Part of a small language model's weights.
Training: 458M tokens, 3498 steps.
Each number is 128 + 32 x the weight over its row's rms, rounded and kept within 0 to 255. Layers, rows and columns count from 0. Numbers have three digits each. The size before them is the row's rms in percent of the matrix's.

# layer 9 attention key, 384x384, rms 0.0504, rows 337-383, columns 256-319
116:157133240099133129068156098140117124119127091129130062084130119152148151064127128140126237095107138148143185145139137095129056100109111129134107120155105149149131124133103134160106158125122117
124:151156125057141073100170113092186148121139141132175086186122098130177087119180122120122117142150162166092157113112145075199072148179151143160118120113134152133153117128110142066117189153176131
117:108097105128124068153095098048060171143139143105104074172124150099178148159117093097115159133086119122147086108144146161113229142113175082107182145167162102103106141133130176128153083113156192
121:218130142179085151125141141132080133159123094148089078166165121112149083102096152136173089167121136157161149059139187162131110185194113105123090154182133086119175101145133159118078101149129166
130:123094080136126129130124101145079131122110136120133199101141154139159125181140139157160083110107114058113144163125167158080110179160116168176152107128156164119149175075118121151134062111093184
115:111098151142139121158134105163160144092120133098094085104162111107127183117138197106096127089144087100121125146142124162142151169139143156087125192170150097113165095141105063119142092093152140
121:112167100086123091159142139079136192133188137102122099079160113132130099115155075135143139142152154171093103166113133095140164126171174132113117140173099136120167060114093086137132070084094154
120:065154147150124071106128109085155093140168118142105148154027120139173137133094110078106156162116154094133128079168094187132118115078123110074114152153186173162094091146191127081106189080117199
125:133025122128137141167113138112114126149153141100171211170123159103150136168134147169124159130121133106160100136128105109090121217144085107132143107133169142143048153121124104106160059118114128
122:092123137116120158098095096132059104127130175152133179125184146144189158068123122108128115150192142060095066113130118105161085080157065158168156099130111131115105129138080119099111099116114090
123:169103157161131135142129163135138102139111164113081100149130180061090132138086162153110085181116127186151165154102160141118148106145126120100074092132145151113115129107120109148133233107162107
122:179109141140145101178129110125102118149156156143107037112118120117122142146096162140132153146161103153126148104132164147160085139178047128172129137159134182143107180126153173093072097125141138
123:150165113081102107063057158095101110093115121203172171168090124133131204157126112096114122108152121088048186134095126108153103174129143163099103112153115066086142112130121096241117111173117165
127:071136081111061141117115075098110119122153193152157104104172168131106105121129113109145126163161132111160128185102181133147092149120147142175159111135065178124124107145109074178124128135186103
127:177160172046134178074082164162121149060123088146106154135104095152154150119159164148112122173071112098179117120121146115180124171150154130140160124182107166070170142173086153068141086097106095
113:120138087144131144152107133094111152130097125092160129151122163048177125135168133099161113118106132115124128106121101148117075151104165160139151099161172173087128113184123116153098113161117127
126:209048111125126151077068124135114170116091101096165138130167129104147163105149092136135161125130096108167098130083073095146116132118087091126140161082155174113136162126159112067193104157134116
121:137126125066050121093141147169177101148103127116124093177161153178087136122191187143113114178131139114121120158152156163158162140103151159138111166117110137165087158163088161147136051155101146
120:114125115097136111175088106072124118100106114148130036145147082138080091150186211150083130156141118125119100101151124125097140103164084137101155103108107122182144125157168151124087099135137150
118:203165149126141149130082121142195071086171133106095138159110117110101148162079138188093149137131131094132106099132100144163145111148116157178139104227075127056155142102167106145138119154096118
118:080140158117085125118154171104077058182135083155111103142117175118135145064139101064092090131123085093132121145118173109102136176095155124135113131129093137138116121137149149118165139172102122
125:126086126100139135169106099108146128129091131067153136150118131130166152164152132072195120102149121118147148155151164129125114115117104104130164157121151120125105108162084108183151127121168154
121:192189114152161101139135168077077116113134128083174123183146182111146067114067109151175144138080062156096157140155117124111108135100127143138190126117111135118079065105177142110145130117096181
118:126145145148146172143120096123127130084105124152126140156109112095112179102157138066126159190171128123143158206111151164142153122145086120124062115105156179214137056113124146186050129178133103
123:180164143205172116160092114139137123095149076111088110133171137139123072112152102172129131092097123102130116111137133068194093128138149141092151128069154129111133138081118141104100130066087108
120:102158112156109105114143100173122134140110131108121148123132134122119145113126157225193112178116195142151134138092133167166146154163120159081149145197097109183122178146152128052100167095128149
117:108120110120137161168136076143156145095111119145127122156122100154126112139107120186097087111118116131166120126077142107157100136119130166150084127089165095134144133131107136140113145154101068
123:120133112111109149131156121151139130065160099133117126162102203109118102178129120146129146093107128131115123193169131118158127141112098146085099146100163164103133136120147132128167131098155121
119:138110174142108126143191107069128135095196108171099111126096071034092145153149109136099131161205070174150107116162182152203127109126179177129157194109137114198111150132059179129109116107144103
121:136121114121122142132135115151168096188114161121098128106124147078118174105125091150128063109139143156113097108119109107184133137090153149100172090079174150115108183091149130105148168110104168
122:190133098155096149177108127108161175108175105099159096142152110106103187104079049158177125139121166126147119186093123066123110160126147164166183105077095096109123150159133137206152158126178092
124:106069085114155116143128072166109130158115078091152174088140111165150135110141106063169138128136151169094104082109206146202130201225103155135140156138107165080097151100112093075217149115157134
128:151098136151130147133052069119126127112125143143132133139124151069109077154116120166153146132081102102141103144166148163121117103119164153092149139132088129157121164146171125143136114096115160
123:091127118134104129130077120134078122153095122101108121147056190122070142114147146127131113157114140160131176130151188167064109161140116091136138104163172118119168094163086066119149162107167116
122:153081136100099125148101099120171079131105168105154083066092131125070099138102163111112146102115121105098183103133123084130124126110113146131209075180081154121083206154119112129159074103121164
120:127122127102099145078139107150137089108188109063082140145089083149076147103146137128136155161136164082139124133146133164144132106130178107146109140143111131161177143064122068151145145111135137
128:096129127115145161129127157150225103081163083114144075143114136169153102136116161166113137175121112163111135030158183107048098208164098195147163147138135106132175106086115119118129108133132155
117:104127134109141137072138167148101142129118124132161135164132114117112126157125156168181101120177106135128113130159133165077075109104148137090096106165164146137101148130194138141095152129167096
127:103085143132081169143131178146064112119152118150149117147162090123101143199159188111190126138058078101126137192131180044148132117114126162131141126158120142181161161102129108101134107181096138
126:145151159159122124083124133070158121077084103143162143167080094109101154085109159136182167136141178110155128126128100134031132136180141176148093123113122156130105135145135108150077092176219126
123:157152105120155134129147128157095171108109187057164153113115142113040075143107158133120094142183124100143126125128098174134137127138123137125100141101145055115171111101116109116181083135172136
122:166145124152126123160087132106175146153140134120096185163136138123190174160101082158103091160074119101162122099153127098110146108114118211131120153118132110114125116113113059145120146126155143
122:113178180138136114128172098121111119087164144139095127119159126111141142124141181144165116112147142114123084162104118130104108115111105085108133084195127092151131098130101139123180147129151176
124:135100144142072105128140185163165097145120141158150115111163127075108087149145112121142146118095118072182044131128074134075140113137184191130139128153151110074182139134161125115129109173110097
121:156120110118147168176105116106137128099104146133144125121094092122149133136140133161130127118118162165154122140128175124147148033101117110143109154162053153126156119143170099110145076150139117
126:119115153108151138157094109094110124090132153143088099148141063127111145135137055096125155105149130126094120142106179190070177151138110127166155105160119106111137050134086117144129100142162203
120:113133173124109090106080167045135075177149143196125046137159159085125157149169169097099133099121075113080122125154110168119079164113137188101137197110102155163073153152120095114131197140135096
# layer 9 attention query, 384x384, rms 0.0487, rows 338-383, columns 256-319
121:164115133106147122161126068141075094160160142093221087153154164182061125103124104146095160160131164119100177098167114160149116107174146156131101154148080137132114166170131175177205139119097174
115:066147111139117138098115148111133151134123172137104109113190118117144127126114129083085146158133156115090129140090131137081206133213127131120160162093076146080070152120156174104148112136104119
116:149175135165140209162141147145194149171103166133118069144106120175162145137138131106195160175159121134093157091116094015112087063111134151157108119135078135104201090107120098097158124102125138
124:091115101060169121176096114144106115135169077161157082118150117130089200093120158123167148120106095149155092139044148157066153142140155168174136083139135135207109122154138168081147105124140155
118:183078119116165139110129088179119120111138107103147109164182093173112161118114200135177065133110097175102076126123088137189127143122137064141108119132147147113119115124180090104140074158113127
116:077126132093117138074156136111187075155140114092209082093077166122072066132101040161108130119130073174105157146145091102133093154128180121133113147122082089138131174049163105107084107087059153
117:130109120103073101131066124082109129079118159117118099161188111126180124136133186073138115184147107152106199127167160061088080154128086066106125114137139105128133111144135177171121115163130132
125:112136068166109142106118158142141141105108122121151140161132079146084178082138117138149126107153103114161127115068133116109164148183113105147126104114057082106163168088161096182143077139036168
117:123133106119122105121090090142110142131099148114186084151129116105143126118136152148117128137077130120085097145110112106062146137117107145116142075070194198137159137068100126099143112127127121
124:214120128097097209093166126097118131160129137081068132138144132114153129165119166123058172131123134140147056127120154146172095111083115063154135179131129148135074086167136107129141156152125075
118:071081067098108174147112147184187107095169154117170081169085078161152101134157109109140126157150086155138178203057118107153133078114128130120123123099149168112191087134129210110143117122145105
120:124102101103171109181174152094120126165167133130122123110162137090128110113188146142180165111120162116193078124171127087124091110079096116107128136068150117136124115177137157096076109147146154
125:058104063122110114109123114153193091145070155077144170135190156124115103113105165096109149155113121146096131154132121123156118146116073136153076065120093170156111102128097147142100131067115132
121:142110166100146110133117081102104049150068141093114131151153099145136123178128145148126089080140115145150083099118103154101158124087160131163100139034144191141079104161131116116142102109141165
110:117176150180106107180127147107103124124135135095127083154182123105086111123101156145144178157109116147127106162171132138178117145093116238134166094087091136112152142160126127104113129147136127
124:134079159140138130109118126134055159048086104124149124141150119160147126122084127111102130106142097111155118176139114142105164108156137128186148148119138154110077127124146099053117121136114123
121:132112157102131117116137088098168187171155192120171102177166089135116161146192122176135108100054110137115083176152072143217157112114135059145133075146152129098164133126150116147127131157171116
118:166125170150148149133145162110062126189121105124121052167149164147094096138115146115121089132123120114152116130142112075180087136143118167090145145138157148118125145126145139116125241098076175
116:140072140113121145133114109077114098176085125135132139155126157143135168125155098112130132167106123147161114157158099053127128145127154141068076127119137089148123101115105142139139120153153157
116:173152130104150178123136140139089191141102119094126110114153147093097143069149166144139144117169123116066122126132142107114121166135088136115142117084104140142103102141115107119122135114104152
122:083099147159120134132095190138179098131125175110143150131117143139137070164168070073171126173092117130218103089147140084201109137143101124109202164161148074135088096157134098161133115134109125
121:060146141143148091120120140189105159117153135056132116187124151141149073091132135137098044140220130146197149141067170122127157091143064166119090199100153134152134116126115068109132170118130167
114:121160082170142186111121090116111151076147046114145142157096095199094133116141111109136187153107145193172147109179144152121151197119141134164145084155155203089054090184122115116137160170166163
119:159167160098140148158137192107141181114143095114127187166177129128106128142108120124171109137114101112093129155097127101128152095096199169066168137059101147128068105140164124170107135128090134
116:112114067156070124111075061208158078147078128166077101086118166115098204108069128085104128123168185119115114136129153117184198120137092160135133136103110138110064125135166115177178162140093149
114:255137104109129137174100080179114181197086163146191091096155153108090128157165143080080140084148137103115084153109155169107096136086128127093114090162156113109166100135079096129138107153089177
117:147187176131185197062089147114091089058198138163140099152141226125169110095087108105109101159133137144080106086127170134136101140165108149112137107094109118117140116146121069145125074116193086
116:091112199070121162143138144128155135114111127125158140142082116140181130117178105136147116136154120144117135104131140135183116132124169091137192161182182108109132114000153161121111107110156097
116:124134135155145140130112128117095145117156129128110118103147149160078129097122137116099116123107112157157072191121129159182107174125181158134145081132113199199102127083117112109090152141062154
120:105109095107134110162120125126117153135140091128106133164127154101102140110140117118129181196052140125193139167124155097194096149114120114087099104192104122107061137116146143140156149163104170
120:122131111122155093085115100128158081076125150081114125105091143147100165119151161126146152117148124123096097094137093128146093117127125147150113099132095103120145149053123155068143151126153131
123:134123129063135131090120108118047114118090176123126145139109090118185178102070062132100103154116081087107127125144144079127109108207171083161164121176049185149120164152141101090141155129105119
121:159161094098119166111097138136184114128115088117130140140193120076145153160141160145123137141091137183148058127114182088119123094088133204192143124156122143176168100139143137174111108177122117
116:143118129153101040166120134128204111135172142153151084126087109179115123154088148158135126118118131176079081167123093119129070108162178137147059124162087188146102136184123112129151139094120165
115:116146171093080088170162143137126140121095160071099157087152178120093167121134192121157152133153179091119151203100148050146109144132168155151083120197182105117142116184068132134119147159156089
125:135071152122077118072136176061119139116083149140084113133110104162104073105088147165185187160149160114120127122124095129086112085139103086163130150128107152171065100151181129083166144174105158
114:135169153158084127114114137133098070141149081143161111120143093209142141095124174143144156141148169118081149131169130085122107123186096160171157132164127146116125136074108070146134153069116114
121:104099101125123224147141128104163133186124121066103097121146076106154137128155154174160132133113174097119196093114153129111125075084174138116189092138163051184116135147154141134136157098168125
124:121052109122088156094104196157168150125083054132152127143088146091162131194187120105128185175083111121163129158107162151153137154171145151087118139121180135086164082118128130162098129136105129
120:124091093127153107181126101134078081134181119159147092142088052121096116072125189092097104088131150105173116206128103143130136125179136162151152111173107109127120053150145114133109162118148146
117:072149167096080118106145176186109144163117114132092110149139163178097145131074107067094142095076151138075069128198165146153126138060108091130143058091147157154130134149165131072078175173129121
122:086217141115118133098142087156154146077075170154086138077136131157159121137172109054103100116086123124098139092112146135177164179131181133066155146158123093105112140115080081099114157041110127
119:140169183137203129066168115170185093116099153136099124113123103079115124109144203152153158137096114125126153056172100150120093120124196114155108104113103151192092124129130127100095104178097118
118:165129194129151090118132069133123127132124109101128178104134092144112150137132120156123176085104126175114117158169190117080068135126095167107133150164065140101130127169193086177117106173126103
125:133139068105066111173169120185208147121177109152111119142180171118147143146109100162123194148115116183026107168147120125143095161092104135132167147143145135121159136112206193155126121118119132
116:131125178178134092138107123104119123146135207077121107154133184140108100118099081063158079183192139122115130143093179119134128112117091085121105141117157089147135096102145131084062117110125123
# layer 9 attention value, 384x384, rms 0.0478, rows 256-316, columns 256-319
127:092155078130110135083132118114195079110083091158159148128139100090098150126134150166134114121084060146147141133129143115146121176092151151120126142175186141117116110111160155112089194102133072
123:186097151142066107045160109139117173143148129140142080137115121079164108159151152142114124132153163153083169191138142143134144127065146127150139113124162094124199118125118142124137087178181175
122:159202081117143142131114125154162100104146114097149150076129162107120103156111139137134177129117141177107139138157121133176143183105103152101149146126147142124104126139124148133153126141105132
123:151138200133145095121138169133149155102116134172136138137176132115108105133163112068157122177097183129142057127166111158147160138117117108097140111149162142187161120148176179146093067126172100
120:159149163163128114121102169149103091097167127108128175126106123146080151135129063119110139155164169115133146056075154131147143138130109120096178119121149138170052071152117155142122152107173087
124:118115114168113095145154160095116087171129130065155079127076095135104115136147118141005129163080091159163135160163147159153140136109148088131085123072102101201149139049181161142171113089101083
118:163171159095162129141103116137152080082174129146161151106088164156171166149056087163113197111180168086125082107079122097103141171137142196132131162155137136143158143146162161087145115142125092
116:206095120147141062126162086156098165133083110147161109105174091129128132172085096119129098113128150062188165124125146126114201036125079167126181172139135189149110114158168087122147138126090115
132:150073132152044102151133125165116156155120126128076109129151145097165123097093065130135163132190052132118110133147121159120150112148125136159161120189144144113144080114151118156177125121157150
122:114205092138100085087075158148105123103144120162137154073109109102117175051142165120136085148165118128131131193155133077122158093141199079122062130169178075108132138106106107058161102127103122
114:090086139150131077062091143145087129132086095177122191108130145106103104150101121089171127168131177162102156223135108129116104136093123162157112086135160095112067143106100182119161128151079135
114:081149151180105143111070085125146125078165170171173069130071119185104127166097126143097167116179080120170110134082195180119109101108160088157140134140112156196157095129148110041078132094141078
129:098092169080117115102095096169153211098167068063118111157083149148127172146184142108138131169116134151149103171116179149144091186190106149181062172090114086108096120163109118123076113074074131
119:110115172118111180129139097069117152143112097163138132119124112128095106154106108144133133117144081133125177119085123102133098181112109117106062096123127175116131097138088143122128126158148125
121:147147090161150081121083107105123055158129117137121105135169136112100118149133095087139150098094138141131070133132129146129126108130057089106080138113125142117180167115104142165176101164183173
122:104146149155219132098114138127113099076105175113177109121028192183145156088118146075128136121141069118081170165143127176121018133145100105116111172169179166137112131149123125084112095111090155
113:115152175163136103153093114162135127159139131097093115159131071091121164171115107208183146149167091140110092101115142150100116152154105182066148134143076087106137152151067115125179062133187149
120:109126137119134171114168118119118043119206101177164084102141123168110153135109124149124190158147087133124097133112133126136135174111188124102112171129049120130134189148098108176084129129110113
122:198139080109149120150168098191101120092142099088171163152131192144236107144166121097138074137135176100156089125094143146141089156124162117110083097112132070174078081097127135131086121138147153
126:102104052054158159128123113119136140165141090086097133161127083136064079141119126110077129061188144089129169181053093100148104174110170069156164153078149193133158107133136120126144168118119190
116:136142141128138056160115126138135128148075086096085170126108153082122149109121168081111171093127119066162093151128092108154141155109139092148147119069147156092098128096076100168098117154133158
118:130139130145158129148125180114194097199150053087119185168143133154102069111087169137163133163150118093103161139172109132122139179149113098092167153155137106170171133108090136110152123133188096
123:186139086175138117091040112172142117121140151132160120185091120117105128094145089112198111058167119120148192146110091126130100117097093158085105111162105071175136144119113123140151151115073147
119:081084144069175130111131108050112203179087129119108157161136124139182111131117128141172114115198105127201076106146170097105122134156126164137138135140154123107128105077111141150095128126100097
114:142124109148133187132148151180071127136118163117115121105130146113118137162106142052135088087158158151149143122145135077142112103133123161140162124168185108161149156154112162115094117113093145
122:079129129127125119133164166155066136114156098136160136120128167167116107096165109189115121153168196156185154111122099172139086123069099112148098157143116115149175123115214118143152114053168088
125:095140121123104131190106104102156102180132133133122132172124126103102098140102096089084123107152093137154104126134163080109169074116143134124162134136164119068130082111162140072125110094153116
118:142057104162116157143172135123127161132170151080091099133102126131095199141112102154128164088134114137107086156145116151132118163108165112132143085148112132135158105169154117131115141132112200
122:086124104070099108124180111117081193090056152115135115125156052159119109083139112137134120110093108148145120149106136163152152157142128130129126138101169126096114168160161083094104092174137078
123:122084115132169154114139108103127099115121050114155193107172147081100115150131181087123112125150136152114124100223136096091159151158076095131094069096147173113156087112144165150158130061182114
129:181101197093121084141108134210102135193158158178091125144081160154149139139136170118128131121121164089112130137148136122117129167158136109106106169114155132101185107149168108110099120144190111
118:089085158109100125158101116106102129109120133094141204130091150115114092098186084139124160165092143143133103075119086137106115166082129149147102116120095104102140140119107155069118157186157086
122:138105142147169092102133146130070153142108125125103106069137133148058091076144141041090150106177134183151113099114151148168141162129102094132120116112121119084134063091073099140100112156154163
126:125134119131139101174147137107105143154081101152148138166137099173143134145116112115082156109066079152109150122105126235165092167128087160159124146143155113133130154106066138102165129154106159
121:117118115172157065118136114123118161134092189124188058116099087137116129136146149150124153144111169094069133133148107107091115126087137105186085175122124184081150069137140106175130103061192208
124:132145114177142109085108140109118130120090151200102105114123169221151148111068147112117136176153126112147138136086087151153130114102186142169047159157184161170084142126073084227139092143116119
121:201137124126055070069160160166117179108132183149147134137157127132080158151065138070134087134115109098191117076083105163110097103125206102134094182123144147148103156142121069169137138115133168
117:122118097138110163147128098162124070165149123157141141155041179184150177202148128152116115107133106135149173101104139100124142166195096122157173166097180108056130089114180128139059146191095139
113:157109170071098137038122121163181159147143127106098087084143159156114122144106097130131108094168139091112189097115146083159089119148113126139111147113123141139062114142062113184100122127104101
124:107155094088140146166166174102149121072171147134129151160129023124146107070078122192122133175118142156115114184130092099111089111104131115102038199155116132135175118071098160137139082100115123
111:121186148090157119072099121143123136126106105135091129119108142110160119079145157119091150051152134157143082181100096120135156112117113102121119136123213122127151083123135080248142148056155139
123:114132149170085161084126137127119130169166113135118114099217078122093172193127143101101162120120101111116114156200134071169154168134087144186134147128108124095162109135135119090161108090160185
122:158073174054127179128134123090146155157123151180146157188197155138151086122116124098129096159216082139194148140072191187133119150090165110125098116169104138139124160183101118117124070119161131
118:108112103131121076157080137163169089162094092128147155104064106066193115086106142087151120146176038168145205114169135149143087129113163124092126131119143137156152104148121144120129155123103124
122:106145129198109051084096100137124190130158144153094137149130126167128097075125103164135081096131107116090119148169124071162190137166120157121073069116115048128160118218103231159162194129154102
127:093079119165123133139134124059080120142114163109083112143072164192130124133138105176137117142136162119154145131054148108120131063164149128132109145164108092145107100057200142082066084108156172
117:141102107145143102112102135161092186113171135122147078162127166128168138186129124094123116121134161145134083170162141125092118084130070110144055137079158162116078094174117127189126175130101131
114:106162187098102160135112110171114124108111124109102141062093108182162116091117100122124083110147130098135098129123101148155087130160143105053089119164111109121111185096170110157161135140121178
117:142094108167081180067114147107149198091135175121119098111061105121118110114151213098147131201143153154179178138160169112132153122162122107185110155169143128141125097132110090166150160156123153
120:146116128121200139125139118177057128121100153115109101148119134109123119162127125137097137126187139132127119116177186127121160110102171149106073041153108103091128119078118135086094116128139121
123:113105151114171113141122132161163163080066152148121105176145110100060115113146136144106155108150187111043174123138130104103081146103160141168123142117117138195094053094162116189098118150108112
123:118168078096109071108114150141180142131117120121144140157128127141070090056101199151167114127174175143100112148149142097122107076125141146130126157084085140103143116149139099113080125104138143
123:139080119075185126125141131174104099147167134101130110079146125139117109102148100126061100129091125127136123137165112145113211119121157134183043120141153116205109118084124139129099062123176113
126:135147090101102147081208099058080110108144132108137156148140126081128113105171116173158156088152147080099138110116131128118095111100165132113063115133151114151070104099128125080122151126115103
123:175144192184121169165131135123130143140149131124103115111180159193111111126146128115100119065111129133145162117104129143119106086122128175117135117129127152181221116162153158113149107120181142
118:094079065114135090062094143104143130165132110135143095161153164164096088152093117163160102119051140141114149131138116173095129120103091117158126119114110118136153090064137136152104118097181069
124:170090154138100150166188118159058127083195150161162112126074145143114083155082086136150162119173148137152088085150096133152131123132145139089094131099142113125121120088113117129119141159117187
120:197123129099078089093120124114141168162124100087090151137079125169101088141163147138158040148079107113101100102100166189109160136132115109102111144092124156139101126124132148100174110123165124
124:172162151099149132124110122086145140123219140143135116145102140180166102077111143117144156121106104162141158142165153122078098112141148144153115167182154117113097161123121063144143153056173145
117:126131149121131109107116118088122172151090144110100084142129146131098168080136114123085138131166165081167079150145114150169099090078089166167135084111122123133151202065114160120140100154088111
121:203051131143161187144126091143135076100075182119187076137135121126111112084100158077104113125175152106167159118149148102133143147097082111130141099184103123129068096176104167077108104117164114
# layer 9 attention output (transposed), 384x384, rms 0.0781, rows 256-315, columns 256-319
117:142136089074132157209132137138165169102116158117145103142141154119112187083160141203109148196159177130121079120114115128100132153137169111091093157153115172137158186129118152153124142158099194
114:103100121151115193096103149103121079104105099113098099131102137115102176177112139182093106037090124131129135083101094081196179140091127191126115158157162098120122055140120105143093150154105055
115:119110121153119105157203140155121145098102182094187168093137098108128066056202156114110097117117132089130105098106138090070067148107130123129172147128108061133161103106154153086158171109132110
115:088099082137110115146168074196123140161120137121143154157131149166134174102151198156061089163136141106128110092186124134080164094127128098130152141097137147133128135098131060144141137116072118
111:124136115121108103167112088105142104172132149126113105154167112109080113198108180103112136152157138148118103179083089107131135137134121092147101120117148149092117103116089101088060149171027156
118:148144114151173117113106094206130169157203134114184134102108146154109141173115147135191119097150138114101092078107140080094147077107153153136111176144170159173076099121157173217132103137132150
113:099170088083144160174168155115170157156077133088167022096127082105095114146149129171097108119110126099142178099135164102087132121156144140180191084110091106155105141109144134139154145109128091
111:118133129177147140120154084071170098082159148186081092141117184169086064151138108150083140127134126163142147058122121120147125103098190098116144111139133104143152111116078103132087154143145140
119:117172157081148068185167113144115123130138148123115071119242108196105121177086146142176104101106196148185133171094196087189116138141157122113159133139134100100079191151054137123139129130140125
115:103085193131133097169099114125126126168162147097049133093130134128207139128168062147136154123135133115076150119135197105103124092102147132128094126137065144116129172172171117128113159125154133
113:111169131122157082100131160109131152081065182110161080116125112107163109105184136099076176152077145121080098176083162126119112104175174141038145092115113149115106133066125190189132203141215119
111:159141186091139152118161104084147084171091104098140155139190104172170067152140095153109097135094093100112142131191053129111226159175100191109150141101149118087103140147153084106097143167133100
118:167142116141093196172135206131100080148123187121095138152174135067161120154108128096142198140112105064112124118126133170113113114084112124120090093145150127128071149076127104181115126134167141
114:179133096162166114137068136114120148148110141114123186093135150147127094175122119137086179115159160135088111089154111175111106149236163123115166126059154065100143156147040096067123201119125145
115:126088107160097128076135184133088144124160171072159093150091092155138133103147186127114047164163069126118101131163128136103088159183138183125107095139190120149131108094182114124101091144114137
117:207116148137148117125189115128111126152043115173134161127174144047135062116075122080110134105097187098123039137182110080091190116142138114093135163146070114108137125097142169123089107159155108
107:114118104090114147181085123139102117114102148071117124188156136090145148115124180085117100137131121190162185125082097156157125136151090117141127139103141115177078124115093123132132147124146073
113:124171091174130134141120174136152132131131075075112216155157123108173139125111134160084111122153112138139147062094124180081107130058093146123208101117154115131131182153161141128167073183148129
115:114112100096116070082165119089084091181136178142137126111151117078127104130150142213102120152120160136168068116102226191130168117076087089128099114122130162099127097132149150133115089090126125
117:185150126144130147186116147089167155073112109148049107112075134149118144090067167199131076150086068116142126124136091098073113094154080165114154107158108162073125151092143135041096151204110174
110:117205133130130158059113053144082144138124101114189115141058087144155141144181113086175127152110111195133123132080131133173123099146110141099140136142110107133107169117074139060145114115118102
115:160193078215175125159089087127153158120148117101138120147106177125117177114129104102160079143151147105161116116157168126136092122126127129164099207097102163093134099148102118140133120165106125
112:099133133160122122089061075094143115103168096149177132104155141110155126143103137135080103178106088075132107178115157154084191100130082138118092128077139170122169088109147188168114152175129145
115:126189097209153115128164056095136103099137133102089109130141134159145147117133100127154135129104136101077137113133103102128141135111045072100096115110176149119066096137115156082116058084106114
108:084097122152080091129118160132095105119114072109070093163156093147164097112127092104125116161167091116113171112139135135170133092116162132126119137187110137085138164066144126079177166153130126
115:096120093085138134146161085157149125135103058108179177086155111138176050145149094084151133160057115075108140152091129137181152102123148071186148098120077162109106039161179129104120103158035065
111:105147070152082132088120139102107118057161101110140110100172103160153168119122150125150103073106102099128133107154147106154159166143132175088073126159120152124091172167095166156082065139105123
112:067192089112129157096160191189159108138129102164159174208161104105174106150109131086162131111104136105140152109167065096146156079146078152124107102091114115113161141118181128158126155118115160
114:130119174163103149140120133112113111128161099130096178138109151055140091100159153121098137179111093118074124100078130123086070165151100154091092077153117127113050073101114173168162117056130121
114:123157158110107141127102163141096138105112156147173125157186145187175153121149107145078162090077138101103058125100145160144032089123099083068111144102108127102120128075121136101197075130095116
116:096171116112120121067142148066083163152137119133148156142116112137110149112121125130138145125155099171147121135093170107202120103137129172138209071153138105192123122159143134098122106145121082
111:098121131137129151135145132139138156106160130116155141121186153109084077107206161166103142156188118095179169131081145128114128052167137174071159155097126118111061142118157065122126099072137147
111:141148145128109142122129102125138155143099062159217149200136128188130152135116115156153107168051079126108166126139111113088049103134062155032124154139114185152118133136143083067083178137112061
118:156152176165107124090150120149098146161101172144093097169199115122085139080104164122157146117129159112147147138166137116126188109174163170147143163075107120130150152089122158150155168085154133
115:126112112102131097120123096093135092136104154146071172160132151155140064123134182150136160154148117139142084140110172097112114102123111128168197057114103118177121168126108144125177141221112081
116:121095116116157143133121070202113093122146165106072098138119125126186098141112100101146123104139117193098111143117120098126101159119086157146177059120076128102121173151191153104152137166168118
115:087117134111127144138176119141147101065135140161163114183171129076162146103161100096123061166109198199127123153202137077171183099096152111164139069121132113146126188119121120142128167128140140
114:148171085104131083082087102100077113126164195138145113155249109112100133135131074123107143094089101152122124095190090107176115169131165157137128099135091161146169130071136102162125145116110115
108:068114134149092164207090166178107081119163107135132124154146138051093126145070146084082175181104109128122118166094147137114206133102114165115144132164183143107134116101094111138143144110153116
115:156105107090109141111096123142113152169143097123120152150165161120141167090119112158111170090118076069120099109144083160130153104147077110184145112144036175138094097159167087085156111112116095
112:084160116163155198131197121142125120159139152107193178128130166129082063168081083143184159153159076092111139200201146135142160194107096048123110169141153125111158103112107127135137152151152086
120:095072134128142112116135068158112159115155126112129167105086117117173169112090168188114091141154134090144127127158116169089051101109201089123114112129177132167097166145157139153091153140081120
115:107134172146119133154149170118124127102155134147172069078090144153104119105141152137171118124117166149096081085165111098126148141119030145155156112131120143113143188154110085120130123101117087
113:061166169125123136113119098151086135096122114156083156145196157098082116196133126126122082145077146095109151167137114115127137117121142077120107146119075156119096112092133209074126115193190139
115:119140124046173170108126117134079136143111136090159089115127154092193067122111099111148095095150164094113167141121116143170177124140109032128154192093148125123125058141153135146146154110141130
115:182122184079162124095122106110101144154114093137078196139111121133065099128147086017092084109131106132135119137126172074169131171156089154125117122074121083127100156133091186157157182107142122
118:153158061165116113093165135101128109169131109145120126091085073089185135132142136073172151192094051112087136219115120127122161191168099141134102093124071165111161142184134156050112125115132112
112:101172136136100129167105175078116122122107068096161089165160126087103132119126125164165155195139168172146110153108113160099113163096107131125101125135164113151172061095110123087082108123112074
112:159116088149153086146124095130137113130105154138194145153132128126084135030070135115111128155123062118096163092095125133141043172141169126116128151129139115148147149069167126125082135170195126
112:108125088102123112113158165114154150152092128099110170130116134181124129125084180164119177150086083112090130102119176118093138146141110098077094157086127156124149205115098153103157162123136134
117:137159112170145099128074136123082088136072128111096093135069096114143123136137136109108152112145125201115039099118145150127151134101150132119139164153097101071157125144150106082102151085140106
114:128098139126114171179103145125094149131098089183148171121148106099086090207131123099102116170041051057144149134089128139207124133136155121155099118168157143107126128140118144144142143101113063
116:123116173136114125165175141167111146102132163134083131173134135130170206145077124114110120128150132097097144067122187127198126147119124133098157116144132134162120067092119142144142188121101131
115:118135164133116144110122135133171171116115107143075126105102121091118135190071139152075137120097087142143181192160123165091143126149102107103112085142136129124151052135166097155141151137098096
111:132116065096099153145090096113212147105127112095157141065163087129119169048082155155137118121138097114092167123135105158144146106100135196164161160159126094128110141180129104101091190220121130
115:116183123187129162130168166149108158088154106120153080122121107125120174132154136157157203151135081147135118137107140187150126064146216160084155185113157107116035073098128149122144103114097111
116:076181101105138097107152134104118122148124148106135170107139098159133164146154134030132117126036093104116140153162159130159123168156111114104137098100124107113158192124138102109141180084107079
112:111145106143119137184128157051111146120137120166126141168190133106125163139115125114169136094162135185186099130130139128149158170166123092145056129125180121088147126136078153131077121145112162
116:127106116128132154139140155175110152064091122100134129128153151096124119150137096093073080112145121092113078169123095131151137127101151137077135099118121175135116146149090141132123074109147130
112:102114126167116134113111158139198116094132140127100120119098114095195102131162142130116123121134103092101154138064067132142180179143088114060126117087071132112162086178141116086081052128132106